Part of a small language model's weights.
Size: 8 layers, MLP 512 SwiGLU.
Architecture: RMSNorm before each block, no biases in attention or MLP, normalized queries and keys, capped logits.
Training: a variant of SOAP for these matrices, 613M tokens, 4701 steps.
Each number is 500 + 25 x the weight over its row's rms, rounded and kept within 0 to 999. Layers, rows and columns count from 0. Numbers have three digits each. The size before them is the row's rms in percent of the matrix's.

# layer 5 MLP down (transposed), 512x384, rms 0.162, rows 124-160, columns 256-383
096:489512477501448459480483543546496512518497522518507515533472505511475462510488537479527502507496541543467478502517472488531499520533493495493543502450488486452488514547542496459512455500523479471477527507505539477529496503498512496485437494530528491455464494511506532511485506499506500518481493533437493471516466509470515543452502485474492474462482548505526500517497499486499423490491
102:484526503491527478513508517529508523520526485510533511484505504500494544521466465527447546476506485511468471514560514519499532513546495497483467522461521471507502496458515553497481481499498514475455536501557519495490525498493439477513508498540512534485535463469501482543507476479487509483496483508464477480488480497508523490517485478477511506511433463538494500492506515478484478522558
099:478471525499511516484468476513480512487527507523495522483516516478531493495509468474521500494488490525526474465508501524491528547502515557480488476516512517521473511458498518483534548497469496512498486468529524486489536496504490493484489491524490508518537541495495479490495494531477491495513464534520524483480474516477509469476457524537513523512486515502489496482521508495513460474476
101:447501562481520506478479538500497527526465546536507499478526490493480497501556513492485471506472467463513512492489511480498519512545443506475529510506531508524539515470513505509521484492553501528484437500514512521471448470501493500503566529530521521504498538548501553489498512524474499496503515464489484486517483495484511485519529480477538517487542496488547496485515467506531488531516
094:483495510497513508456498524459493562471488473468463529489510502492507483492485528447566504486466523504504471515529524511508527516502531490513490495488478507485524497491524467456446491507506465506524487493501528482485514477515449544482536497495527457510496490496490512468490489462489475481494504484494500470487511501509504467489515465466485479482526509518466454456509486490475515460494
100:509520551505429483494517483504533502502505496497525534525507472505474501537447485517469476481531521497512499520525511442534526460490467564544526486470492519531464499473484522492498493473470486504505484500494510545484491484513460517497530483511508516491539467501533505477507495473465519541510503476503509434519513510491498457541500500475490458463497509517459488486494486484482508471523
104:526521521539518471478559471534505467497518530506487475581501503531480467553498511466494495518499473526475532471485516449511493486500480448497493484523497511515511457469470544508531519503548494478482475506493528483509531485507489523504450517541499451472518504454495505508521509549549512536505546499524519493539481506505527492499488532517514493493520506517488486540476486479510547542522
106:476470515546509492509535492513489537495513492462494464497522478461524518507496493496506480512484553506479524517531522541492544459497499530522471487518509472560529504530491487519514513518505567533574466515520491488524495503519519500517479523472474460467524484454483504490509516509490497469526495468524499486474486492504509498501501527545530537516542492505485566497486516490519487528487
104:478490513484495504461508517467490488491505508523487467493515501511519525475555504470508510553489473526543527538459488478476516532484465451538501474498557509534477494534487494461504510485474529519505500504508492479489530505493478479523414467522528525479476495483530514489468477515471459506475523508495465477489548533487484501505567482474538504504499499492525480555506457498520522492506
100:480475469451510487474526523506553473511538548497541479538502490487504520527504461512531517443536499451513503488473482494497524485493519502490499487503551505517482542490544516502477509538549477454465464476485529469481523471507521490522490471525446478512460518510556526523477476536457500499551493551477540497516492474498515473446490529535477529526499478464505525503495490505523505468486
100:508543513551489503468468474516519524518541485543469515487473496488494549504484493488498503503523518495473535493546516544524526489514520479471511472485532479482503537535521484486488502449491539502492530493536505504526511500501529489492555535493503540500481502507443494474502509463491485494558501459534506480473482479491513492507511547511509550478496515494518461486519514517477535510514
100:508485532511512510481494468539491501479507465500474552508473506532527503543477531493502480502485515518497482486467461528504523479486475488510554511474495518507474482521521501488479488498531502526461484524507578547476538504507463474481547522492484500501505487473488503487474537512473571547518487486468461515495536510518483520500512475473501489496504516504538507499481522515526537498524
102:477506482519493513452466529438494509505501567533507479523479503518460497471500489473481519476468474481516526499468484515488496459513471529491500494479545476506499453542547507522482532544507500498512519489496500471515506504505483513507487542506483488483522505477537512468515487499465480478502507494478499445490493480485520474480534466531510503497529526497509445479465527512490506479495
101:506506489546489537499510522493509520512477508492499499493457487528477522522517492524490548463521533513441508485504476470531487468475483480488481511488508409513552545494500495498507497514479513476506467529487490481503477503473559509531502479470506485477499477507473517531462529482499492494481476508448522514501530505476510445470549531490525524479505493506476510453503448463449528497512
110:496533478456487504498497537513487491483491512533499490487526485544480492490543549457486559498490502516460508494501536543507482467490493526499494465490500506474506520476515501514508533515451548509509501466548484484476496536518532525471409481477513483472515496490505492506513460530510496502466500496513534494465462509521504489519525530478524478487511486530479515492518471499467491523526
102:548512467465500494547516441506458479535557520468508494544518520555456493519500519526522498518545493451534477484544480526520527527524504486459502469495497481475515476534496466501491467487512506500475508518505527500491514494487481488527497490528534501499493506506549486492480450505520500500533522478495515523480533456499461520462517494476432500532484483470513516509494520495546498466470
102:508516546505483485508508527491539542491492493469476477480495477482533518511498492496533514517490500512474549478442512484501528449481454491530505493426536458490487521499505503468508490464489445510479537468482508472517537498500497540508555525486497500513463483510478486516522537484475532506553482514455521498502517489518551509519487494515488484530501506487500480508485466521547476519493
103:513492471473460538489527525483492496526480491522562487511520468516535519488500539493499489490454538487514506526487495501502464536455492480497517541514502494483503512532505503492515527488508504458484504462503494483513448535494473511509524528485476519538514492541492509493472494447472514479511513484502531469449447513559513501516450479491530517469519477509550512520496476538480499509517
103:517429454525502484480482495535470517472515516509476522506449486499507548537512470472511453510483472491517444526484492491518489473522494522506518515518516442515501460510507497488473493512517483473461509496573436487480505511479502452487576483541472474490462526466498479506497500466514455483481521542507511474495540493523463490488502490463486498486526495498535519491531501501488457490535
102:490484513471478517538491535486488514548527502496485525478455477513498503483537570526521492514509471506485483512447448473512500457496479501460503487478472521479489500447525517466553519498495455519516501461520510471507471482477465565507456508561498502520499459518513498528480474475485531459488468486487514505498517499464481498533504498513507462488482496502531493495506489539496434506509
102:466493520489470527498520455508529496536529512535466482486487478462506491520474533532466480491520511557546504496521516516475522496517523504530488492537450477524540486450504478510476514543508531492502486509495509480513487514532511502488485481496528464472524479483493490537473491490494555481474498500519503504520493490480509492521543473492518528467526440555488502504477547477521504496476
102:490473498464525532522503498508480520477544512522511495529548497514505530519497499471537507468488522517457537484458506470484474487502482497469523517510522464554549518508453444507526492471521485510518486500493508484523520486537505461509488520513530530508537514478483549497486525466523497452524474549513472480482536508501518534541480475497520522498505506491485487445494545476458474523485
105:510533534487487494552538449485482546512524483524475494509466510508499517481485528463517503490532535519516487510571511527480474507468522539499527556504479478500503499482500473519520512483438504513531482501493498526502498514485504502496485502541469521509516517496556467541517517508512482511500528492511531548505501499483498507509520534530527508471507495496503463481501513488514488516499
102:491540505520440495537478507507496514513486516453516491528502491495534490533517537520507508505503487482521471479550517489498505498474499519492499524505548514493522483489496485513490492528529551479442460533506483467529546491530484530557442515487502513508468497526478510514530486525472498485506481513462475484515552503435537489531491523477510514486518536539467477472526520499500502483475
098:462492500479538512517507490480475467554540496505481455540489483506515509556516463513483500508537511528482515474497506533499509518495503488494464513523498531485498474509493450488504526495499484486479486478470498518479443515497498498504523510469508529509514493486487482501491506504515527497483488508524484499505521556486524497482495504537536515490554504508496477501487487493505505533491
098:519439540483496518494483471522564502546533521534492508493545475507491474523471513538516482529495517470536536491473519510508475471508520435503511508513479530519510473514499507481545514516501521539489531506515479521521539520460499493483540484547506491512510536513490510502499481524443495498467507501530567487523510509506467528457512534535497501508485489463535471482488507470519497510483
103:525524500515486498482526480497480546487537541483515498453536514489518516463504481523523500503553512509494513522526476510497554524516539464541489514498497465490458491485487517518462483495495540480488456503515505504482532490496450540453554536502494500475477498511519510512541436527530507467495490487499475524475491517513530491508521515500483522453488508533528461514498496538474543500513
098:530506498487518505446496465485543492535498535519474483496451515511504465495466499506515527489511478531492509508525501472482524463523536486484485509528505514467510476484468465512532533501513499515496493501541527512534522446497460527456451511467470508474510504456524523463500474495510539503516510465496479486532498506492518510485493505484524502431525504484493520456525450533477509469518
099:525558479450489484493470515535444535481486501539475500522465484487518508487516466510502529501482497471501492539470484506518475524491499500480471446487433484460487508514509510509551557504503519484498466521501487515508470480524468520501500507483489532567503514500522507524469495542511521503548497476520551486473462493503483489488432491474464489556481476533505493487499485483501489524566
099:486509492496539496497510498501546535460477510486528487544520512486507507508472471501527533494532489490541494523512489504456518505537514534512537505483466521517511526479469507472465544504465505526482485497477514509500504500499504496516459504495474502448516496482491514505509488450552478496559514476513506506490469544468499492516494513478509519441487476462500499514520588458460512461481
102:512512510483494521542502476483518470506481501528496528494561507480512469503545497496455484505518521461515494488525485424524495461512515464461469540488508529473514529518491491491486541510494504488555487515493560507486462517513493494478482497498516522488556487482499490479503530508496532526455502526504480491516525506492511451512442513495504504490488478503516528473493478490506480515512
097:518550492503519527505471526560512517454495460513502484491505464458509500519517510498511518481536514502468494488475542503501520486537497501463477473511504455492536507583481539476458491495501508510470499429494524461459539475503503472506552504494528500530499469512479417513515480524504472540505515504501487524458503487479523467507525528461501497512510512467500497515505456494492480498504
120:519515484520527496498498470505536497502488487516496490540497489482502527504575460505520482512460503507521506480566452486530486523482470453471470490544533534502482528506483500485504516508502484495443545505486520470489523511473516482513571528470555496490485467475423483503474502518525521520439508514517488495478505484446501478473516511464500535490484511494497494522524494463510499523505
100:506515508483464482471468487460488499523520536483500481499500476502502493558508508503463456494498507513489531502487478530516499453497486542494451512502505506498459499554472502493546498521501504505482509496538500497484523495488538468486474552503506495547491469481454494484515470534498512477487436475461490495511480469523506454501501493502488524510490495474484501481491494512456474509561
097:475525500544471515472491473553508501516533514489507535512497522487518503491455477473491469504501469471536469523539466488492465461493488535481493480536502487537464508503486450487514505493484455484467514515521551507499475486518479483490534505492537488517518481512492502531546522496535490528503499518467482476506481483494515501522486431462513482484494512511497485503503543503486549519512
101:519524502523519518530465464519510462501517475515510537510489522536490498513506499483466541511468449516536485502542516495489529499503472490502515495478529504497439529474475535524482475507484491462470500507516483532492472474527497520495502533474497491506451530511475495471514546483467565514507492509549477493477487538511477460455458503515505504484463492483524493486508488507516506526491
099:529515566545500512514508510483504522492444485551490479437491477500520420478483453461496517525485492486524491483515535488511514483521541478458548537504484488475505485484532517490496534520504478495475439496521497501494522529491474448492452487503529518492543487498515519524517491498470564508560509525497500498493448475490520520512526487548493515559491482473482492493506496460529509450525
# layer 5 MLP gate, 512x384, rms 0.152, rows 125-160, columns 256-383
101:508527526528496491511490492493536482505490499475489533510495462516480493537494456469540487478476479481502531519500478482478516481428485504489509516510527541496444496557501503472497513550467522500493490534502496508553463491507498491497479470521557534541520511488491436515515483497478508503497489521446470514491528507454473503533517512504477492491483480455481503473524526560499505508504
104:488513498522465526514515490514504561480534538510477502465479483482503484509488519437477566450511466503498490487520493499519544504490491543460483542525556457515508501499526482458488495510489469468460480474547559473581497495462517490499471471516513479465534539482542484494531515497477464508466489530503523494539491493506502540531482522512455502542495559524530514527482488485496484450468
096:479504468484490527535469502479518497529517537530506489494513506494499497521489516479454494516508525463476521444492512520539526503535547526505514474494499455471496526452528495434488484481523490478485489486543521478453554482528523457527518493510459492445539518490475526481510493529532499512477547525466513510506474499492499515463485510534497488544512508482499531461488498472473506523515
103:480504525527476507482486523498555499499441467483524520519524485467514547479499511564535496525514521500466506528506492466512512500543493518530482502496496474463469466496512559520490490504512521472473522479509513528500521458531518473469510466499521509489496500478543476520416507497488513534481525457523517530502481505474521491486516499510488479511498518511535535510501479467497510490487
102:493481521507511500520493527476520481497485470502495497480503503525489497495514511519462514482434499510478529440469487492469505494496534522484483475493497495470538442511508503502464535485475489505505515448495531502475441494495488500521475507508487503496515517504478496539508545511506439468503504507531512502525498507495467511475499467473539511517476528461488522459567564478515524543484
087:504504525529496508479503492521495525490492445500461518492536492497498484494563519505491519466472470501480456508502496496487491536484444466489458496526519556510475491496517490492485469530468516495504456520517458494475521466467498501518550525471509481494518474514500477456547486478486424460500528555519469494546490494538513500538510491488468520506543438487506481476472520540508510477537
106:517514498516528473479523469496492546486486547454485488526474532508515519475473502451492473500494501469515498483507517534501483479556508505485467487489499508509548491484542489494542508492531565579519488486493522477489483530517542553496452474497529471546484476494534501555512527495486499517491462494485486510501507506446496465508517541538454521474435484484484515474448458502508493499519
105:503515453469503490469518520501464537529497484443494518487489479454513482512478509480500458495549541496496497462502515555466532498514535494500479544504495482475430438492528518537500514522582513479533498471532483511519493498530500493488533515496472498508498478475461524542459510538534522514552497509578489500522518507500487504526469453536468559494513478478515535450508535509477484496507
106:510554454490503543487469531519498512501526475498486486544524511514495524498434496459506505488464513527493473487525506487476489481517525492468534482488494512485533535528494473526500532485485509455491544483532456492452539478491510454482482519491479471497473500470512536533473446495528436530528518500503525538499513464483525514534450519483477514479524504502491506532480517518545510528456
095:525512528481479519537495494546512508513544503479541542507450546493469472479515522502507518477574504523527507499510532504526493509494478487487511500491486515485506499459490556512467504495455478469536496524474507452471516504561487498517468508468506515525485511536506487516518573460513519502478512475507478533518499472529530541516495492490485504502522578464532489516526521482498503507488
100:541508499536507490478489516485468517492507480536518485511501488498519482536505490495497503507480491575502471501505489476483521523505500508498493494508531495456516507491459536502460515504558496510493486473507529481488478461508447443522529487514508500470493507473510515464519538489489486489497531472494488486487497493530468515513483520521534470478477502527518496537482522501558513487459
102:483527501487524553549480514528465503506519541515515498510476504507522499539540510479511521481518492518470513490511472500494519548466523500452480498470488532506513544484503514474525478528473505505499486489510529459526507459465494507530504545522498467484492508482531545528481498507500518462451487437513538465466481516549502489505476556467479509466476504513487487488509506495485482505515
096:467503515478542466528506494468510486500531506505469498497532499564526451507531536518522479517484505555512548480466525495450519530514452482520496495462503502473514498471489521534467463551460515486492519482504517476497524517455496491470531503506502523532485464519552476519459501498528508523497483516483464496507514535487536497540515495451533465495493504493494475498513494502539506500558
110:470461516523488525481529472516538497509505496508486502567477475478511466538470525500505499513490474517475545501527514471511490446482443539477460512495535503499471490513436504540484503494482487531506526479470497507466439479499528501562516494487543510515513484509473514513489518492514504492484488498487496509501557483483508455580522474486515531501496501497500482498539496505521526535512
106:474458500458519537499469467461513494483495504529531573500474531508509510551513515463515472509465496500488514495490498514483535507505456483459542519500515479546533557532530488491472520525488500502506513484509494535492500509424528496481439457504498503477515529535506495499443491551507543536515468505500523493534492486506509492471492487466505542537486478474504492496520531480523502453460
099:542493505481481474492502467510554503491531508516496499505539465477496536480510464505466514492500505508448562513452514497522502521482491528485491517487504498454475483467493488492503513485492491484518471524483549452505494531478492477548446469494513522524502522484485526525487495487483468492513493545506496475514515497514502467539517439466474486497518525546498486528552423496468483500525
118:498461484495479490474516477509486500468487472510493526463513510483524528506531518489491490447484513506454457502502501508514507504487502539488485521503520460466475522512498525488523509533515464491460472480526490474481501483488508509530554455541509457462491486460507545494481467533509503513468510539499511496483507436520510515476457519517479519478518535515459464466500456498459490435518
102:469471509514522472491458482520511489498499522481489518529495529531457473500517491511490484510494474504486495474522514523463517472502512516492534524485530503514517543467522515563474482500498541524498471468485532466522555498462496529469502478526513485495525526506508537510493459532482545481500490534505458521485500454510489503517472496473461483503491509500546516476500515464479467549513
099:443517489499501532530495522496484523545489484507490469472493481503454456502507499495500496501498479521480488515501452465495478525492510460529496558525489527493506523526514477497543509500489464490552540493500486522509496508490458502471511517513514537529493490550522556483494495516465525495521489489512510441474452496528538499530502508450533493498530485477518502465531465501472501554526
101:476467479538465484532491497521521444525548486479503539473495463548492533471532477469501501543500470480486489504455524485512478549496498475471529492516545501506485530456525496477500516467481518520517512503460502510504516479486492497500479468530489521500518552512511514485504451494526439496504491499473458494500491483557478494508536472541488473472533523501507500504497465538463503450491
106:511484539486479521478509512502497539457512522498500511526513522513496542501498444465518494476528498485476530533468501487483528507509436513520547504485541496476522504504505483487522503490561501513529465513458501539553502522519506486480502516508480501502530526437527530549532524497508476501458485515488516538487514451534509483482511481457506509497524515539526542529516497498471461522491
105:470483509450484481483532530504510554491513526503473515513506503531499527484451498517494516531505523501524506534423509508528476495495476510488470486468526489471525486496523508513504480505552488472505510463467471480491522478498511528478473501469507509503488535471492478480501510505471480437481498521502525462528456494492487462513534495534491492451503519498537499478541560479512515516498
115:495471498554454503533519465512501497488485489490452536526492496542489518529496522514470480503478549501507536500526494520504541507494430507477519466518502524494482498475543514510540500512532502516522476494529485517540532513482457473511509517463490529510545481545507550504469536475502497507559524477486483497544494493503477470488475497481508514539492471474488529494518517519517486473500
104:476509473488493535500511518513534510482512471488500513534541524507454516523465505491533490526540511500494474468489482551511502483468480487508494478518506511491489498505494509517498500526484483528501459513520475523469521487514491447509446523535475593495484492503518528489534518510499494478506499528471504487507506501474520481453517497522533470507452504472478514491449559516483551498490
103:514488530486508478515472494450466544520529495495485490466495473473489486498460524490514481455472513569490494475481520538502501514478510485553543524461574481506481515530499458487515497506467534485538530470470537442575491483497432511507502466498502507527476527452519479504517519518503506546479503491486494494519487451519534537498505502483491519506503510484507484478464494499493515481499
100:535467480517457527534491518497484496506481516461491465479508509508482458554547544484475484486484479500463477514511468497486513495457505517479498451478513511525516531481537497518511483467528542510482535472526543477524502502524481530530445543489514514524515538486469498529506481549504482480503481491496482526518492459511465494465487513499482515456484509546513538498506524520531447483493
097:493462468532487528519523548505542489503525493483525491513468457452488477506503522462505459483484469503525510479497507468500528492482503477473521530508530492482521494516507504517498496546538533481421486481511513468511467504557467448468467504544523511506544499447494473500535464521497499517536520529511501497491516509496528536494503468487473472537510495492504525512539525518488471517524
106:483516482468473490538484514515494494510519511508493476500491520522519517505493478445487507532475512472495494530508508500502475527520452521529501466500499492515477489477482523525507494464457508509510474497489529534509473499458503461495489479544499495555513522532553507550484446490468482477515497494511535487479486423445484479506480489522497483506488450511485474516496458521543512533498
096:500503488498490530536547497480492443509485522521484518492500511501550512486523506512483490517531508503540454465499514463489492491488503518513498512445521471490489499494508520526491482512508478570518486517493443481469493519502502468526522444546502498504521467541458532501553533525501518496506459527516522501471502497507486484500466471515491538519499499508486509510469473455482513548500
103:490462526532471524504516528491504486473467503494486546486501438519455511457530529490508513462469496504524525468505522514477472459420474512518514446476494514524474531529519518508513513507513493493506460480501515487492491510516507508497424524512550465468536507493465527474565488465506513513463519453448470499495490486506522519477544466502499471499524492544533513503514475548515481507516
101:484473491489491455492519498511511485479495519518522484509490507461480502455500523475470534475526541543523522527448476469463501503445486477495516522492527511482513485533516480481464493452512522512531496497476489492499508496533447511490467470446503495486493487513530508453500500497501468483530545454529471488531501511447512483435509486543516478519479529496473504477494512517497497502495
112:484455531447471487501467462495508468475534486499481488492491481486517515509510531504464471492507515524459515494476552514535491479549473530482520493450526529495481502506506507492508482507478485499460498487463523521544511477476482496488432462549466507533515519500454476476510483518538527483506478482488514495488513525479520509535507493484501490488494493537447495498535557515498484520500
099:487529515491481471478535490505517528446505521513460539518526456469568503510505458495481489487465555549534494528515527512540497487462517472491447533505506488527521472470462525473487521519481501466480500451499480495494503494506540465516468522470525540496434504465499478484512482513498505515485486526512493527520487483482546514460461494480454482520527482490506475494524487471492524469498
102:525493485477512516546511490486492520478483480509517506535502504519455536483518479495518509502524514575504484472489521511513507537497487452522574520479489523492479503488499503478513460538526533443498524513476488493498530500509507494531482554510496499526471503504500515502482528503482521471454530505481556521516483490491515498481546520506487486509504511507487542518498495491505491468510
102:522505498473485475519488493485473524488511467476453531440464486525545536494447523533478500495472548490492488477531500472500496501495492472491509480468481527479517510540407559542469509475494502521500526491538483467471518528469514475490477452502491521511478471542522467448455492545503495511519500501477508486505468481500486511539544508476488492468489507502514511510504484482516527486535
104:447525467511508491454504530546507502569536513533488477542560498522526486525493493498522510476459482517546501511473531529510494515480546502470482520502534513514500457517513494486564451532489463500469477494497503480494485518482534475532495455489505512477439509494509468489515514508497494492515488489461531465479491439471467525490486512493507463497480494467512480501498481496503516496509
# layer 5 MLP up, 512x384, rms 0.166, rows 125-160, columns 256-383
097:471489486529491515518474538523524494505557499494490502511515436443513472534539463537512513482486514537493513544502528498454472516517517480520493471473480510514535494500491516491526512438507519461475506443498530499489459483472497467537502494514490445449561501518497522529475499497509528455460515498520521504503514505510500499458501456491517500512509497518516520479480527479467508536478
106:531464522515502500509493551490489554483500528541481531522500500468531484481474467468496519520541487477496490502532521477521520502473507485478484523518486521577484523554492505496488486446511472498512462554534562513492507535466509483526522516505487503550532551473502482491535498518479497504500481509438504507542531459487514491496466477505513467537468547466496509483507488501490500436517
104:519487517479461473507498482450500462482522483496491486561496512510487571490537520475508488493510496479515499479499483539486504543519520539471508467485511520510480445522486499513514505435474455529466540502499524484516511500498476499538516495509516509465454507500487506445460520496481466483458472526490475490481470490496481505509515497512506480489504518542453508510473524528514507509499
097:492535487538500526505542521539501494492522510476489448504519543546544507526542489472488509483485484488509488480505483520581533486530495520521502514479523527495550507555482530529496497471509504492496515492502464455495466488457495527482499502490501483475489490515498510524495503498534502453462493517517494518474541476489494516497506513491450480518438428481491545505508476476483521520497
102:508497506502447505522489483530506537504527511502472545515482468474488476548477474511495535519529479469477504481483488510527515476497516515515540473539539479498478516495520466530504525522495530541475494493477502536529492483523518488488479442532555467500541491487486491508462442519468502520497526463481479524546508480501529546500560514476463574478517483530507511538521525517495481433539
098:511481498506520468503483486529525487501495504465414493543489481480510526536500478505492524490556480540507447498487476459523530496498486478493516483472512473492525523501470523502516550470493472507509503489487519477515507533501499532519507449500495508549498456480516495510525542525532513515498536527511520544503500541500520460505491466503531501561473526523516482490487474522492483520499
105:519512527519516499473501477504490477510532492548494539545462526536524475512537520506464537448507524477508486489562484503438497504509533525517466489500511522510516530454520496474547530497505524513485474505555495497526500469503528457505498531498447501514506482510546506520510479481479477495553563467455465479512485546485510504538500456467480492485522485532507499537492477546498504488514
108:506470544510502519487523464545523498466503485509544542511496518502506487487517514491482518545481488487501509546535511478523495521536463513495524426457514494524542549529502501531532463487448536527498553496486504515474495503500494499522478496471502506498502561521519493447562468491477511514493508514473475554459515509488513451473532506483507466499507514499466471518485484509489532491534
099:551508506530488480530471464529513492496481522454488573546492498470516514520528526497501526463501467461521476496495563524510477478485519483526542525519539528518511485500477533471531505509504502483504498467456508533465477511510504516544461485516496523490526539496493436463544508489511544521483532529532483476507459488501462500468537498481491504498501494522481469500522484462516491478492
098:477465478453449473514524500477490509488512513491521503489470510495453549479535493480502547502526488508529535489478482530490470495469417487499512524475507504517528525474489464507452507485485470459486507464502496486467520505532471532498489536487482508508490513469482518487529533493472513495492520502538496489548505457511543489493529505462520508525473504494543484496525566519504496498547
101:553484502499472514547502504507451493481496533520557513473495458559467503495488513484542536534498504488505499452482475491513506495477481480446532467530512539497512519469499516521504500489486498508510493526488524470485539499465485517521514498496539481491490504510451484522499499507588518521465481538501497481523517459505474502486471522518512513448484548566497498496510502520466494486510
105:558502507511470511496510496472522529486497518484463493486476468498492520453512504491501510516484481519477508483502478532544480468530493520526449447484540497522506484482506502483487484498523470484515478501475468476498463535512460516413499466492449526483544525529494492522509511463484474471543542486513502525497504506537538489468480480480524513473528511497519482492471497482480485525505
098:500494485490504492538456484502460481484532490537504465518517529528543475477493523461534483515519532494510543472496496521475495520540497483503511482468485477536494492518497484468488502538509523484529487528482498449505505483478459515471455534477540491522528469519526422457539516507508508467500522489470449510529483494479495499508506483465509457507543534475468481500507482518493545481452
103:466440505497503489478519463502569495489496488524517505524457473500537468490496530509514530470501497543449528477482526446510494481494417499491517495479504500472529480479514489544490538525495462534495532520475503514483441510510485526503482496514518492425499479496463515485506539493485468515517467477497426488533546496505474490521509462534502517507506514509498509529492498508496512472516
098:531528476511490514511487502515492499512502500494469530518565478510514501489459482493514456491489487531524486499481520507495523528488513514469486438473491485486474487507509522486475463473466459510530500490520501506481473515493482504483478514500459504505498466500492506523517522475540505486499517476471495512529487536542502499476481487517492498476498509448506494504482515546501480514481
108:536497481507500477484453478554559490491496525487490496543544525483528501463479484555490517524501503461509489482514547501499566499466501494478441532514521491491478490490498509526478472514517518502508535543429529484533511529501488511505455468461483517491507513520550487524497546485472455503455533542476490499509454504499495521512486525531520475475453484496496511514538506499492441480495
108:481540496484515501525527519433456511502470524544529516527528525488508508505497545523455523510496525512520499540483476521481550467507530429541468506471541510433466480493464469499489499485503545493504501526533512471490488509493514503496512489518438489511509537443518496477488525502491519494479516468479521509545511585526496484502520521506545472514476453466521491511502556474485511531474
100:537492548499517522494508477489501513509500472469467490486517512528511490451507500521511529486536496503476487479552534492502461494447530515516501525485480472495508491541516499559469511506476480479473477489518525491497496533487506497443495487457476507460512559493458530480484554524537490514527480502452505511481480489537519446520589508495474512497503482488459489542445464560475531493511
100:466491465515497495550531494509490540500486503511472503462470533537481492486500546504472471519493490508467454508471461478531492512469469452494484572508525555488483509505531468497489501479514487526514500428478497474498539478490462493518507514514528497528466522477551552494476468496544504483494500440510546472526484502483466523497532507479503514480482507487516497485524489464483446479542
100:500521469481507501478483523490506507512519495521480493482461511522512496526539535522524463529534489512505516543470460534534493506506500479546495481503477477508497533527517507506499542518546524497552522503491498484498486464509501526486491553467476536478536520504479498485492492473457509491509549490534501503493557461518480512491485497504464486482467499530486509446466499477542473488525
101:450504443479519499499468527533489501492481505476531505485499505527518502448474496512506529513508484472491468532525488547530476458470516522487536490513448499509532526477532483501513492529555481521501515540476505521470520536507459500511529514464463496503518502503488484544494507486500495509475499505523476456472509483494469507537493515512469506502564539528495514495492476539489519532475
112:513513501483504485504475470525499477522468496458507451520497559450471528458535532529515517481494509485501487462579502503494513511497546458486505506499458531504541498498499464512516513519477497468497476503486525529491476539508511507516555507521496464456498497460499483497505504499506559537512512518510507463498521482485579532460519492488503494532494524507498484526499448520484493546493
109:494513502534493480468492553511530496495529482526465502482517493512514500513477497480520491481531479478494491542496480521453490491526512479519489475512528500471524498538507501508567503484473519497500501507519550516505477548483510430499531481487527476539455519558529469485468496516465562490504507494501508509475500503434477558498509484466434456507466510480523493527481498496486521528481
100:508522508477457463466532488529456457513514502546516502487489503472496562499508484494520552495513489497500495457524535507492535463496486500520533522490504500482513486529482500490513524480505504494472510538482513492472456488513482512502519470481483486463512545517454478508509484522505494475538493488498533548493496482512500504492506519522530505523528500491485489483503497444486486477480
096:510515554492465525488515516529504531541494528492524524471481510481480481525533489542499466484546531521499514465487543519509529498513518521489514491494524486479507546521531494487493494511483508519523495466480513483499531530485496505471492495474484469538518502535507509453497468512517484487500486537409496490493459492574500483500469460506521507508534516480521484492505493480509467481486
096:490540503488548488470529518495507503543523512539533523513546514499525474454468490537496493496512459427530494494545506516511498493517529534476453523492477471479507503557526510510497530473474504486514480532531524493489482484542572477505511507493429515532512474536530509491491491481523479540502497516483486465514485481502494495484518528504518473510528494470470509549469477525483483487466
098:494475466492454499513477489541494510504534487500494502536480485542507532494523481471501474541491491457496492519508553505531510487458505495522562477499507528502510477512506473471512534507532484555468481509527491524510490470493566490520452528431484464515483543462483488502520489508495504517501428466528504494516503528492536468477481502506493522504499503490495477508551500503500482557485
101:455530494482514479507554560482506505504521554515538514483500440482550509510502452495507503524472495501514468498489511494510499554531455490506485469487504502520516489449522485505481475513497468462530459498502529528520510505475463495517507499490521507535518501477535444508521473538523551495526486490466469481533522459459525549501514404491512514511476473537520490490456483503495502529510
094:508510499474512503457479490457533521463514496488510513496462498490497482483554510490526505518494518497441512533502429474493533493531505493559523523481444491487544493483535452468478510486516545504469483500538509497489487491504490488489479545524467494480489515501489488515485504500539470497516526466499548463514462503468495471469517518483456457567452458493509512474511530483483461483496
106:500482540498492468496509496498517496505493572474504489534516469524491523503517450492536525529491447546498454507493476492507528484490514475450490521511531510517511470487535468503482484470489510518488515480509511488513522493460491484492565498523527482551496471555502470553468489515462480521516511490507486495493486493501498482534456516515496523481492478497460489468482482486445515514480
095:473501507493502547473491517542491490494535478496551484458501481509518462531533497534483508462529504500475500458476531558461523525488514527492479504491504509529518519490481511535455515499492484500475450460476558505508479479467556529510512513446465478513522516473500493453496515465543542497517480477507515500561514504470550475525508538542515506498510513505485476459487502512499508464541
119:505510478541526508520509495542515513534491466499486544476484562530463542474506469510527526551468516493520543494514474479460504531506513488487508517510531500488484538477467496532548515477528511499539515507525515482530480497497546513493538495500530493524498527495486453520516461519494496491437526503498511480500549456452480470490531524499503516496482494444519485476481479455474540512522
098:500498495524487446519473496472493523512487486493522445464532475527453505488526531517525467540514488508498504506514483492527483476510478451512501457526505509491489520498537518488491498530483533468497521506491491545499511470515478523473513446513482547494520511519529499509480486518528486483478516499498549462494506511459482485469566522511545485486466498475549507506510494532515496477546
093:536453502488538520519522475489445496502522498533480518516466512501503483480515527502462522512538474496481480473509461487473550476528481455498489513490484460458526496499483522493506482499496548508521485486477468463455516480492524532530469509523508547504497504475522506481496481490526526526472494480533521516521551489469491450521499541505463525511506522503451517479497504526477452471465
100:485540538498497479526485556508510527525511486507482496519487519517503516446500540496490521506508483521516502502513520465461495537544490522498501523469517524550488530538511488497501511468495498478497542492463494494487512498496498515521482490447544521561514484492498489536496509493520501473489482488500477471528514556485545488516490453498523506467503489513488441540497471509538463478518
103:468512503493490512521490478460504521477522509516502533471497540509520510510530501498488487475465489547528480527523516473502511504550471507497497486504486499531493505491551514491449502483462462512509485486497419509532557500518520501482509487476491540518520519460477521489490477456513490559479462508508531529515484506476453538488505510485499523452532491471478452465486484467504487484554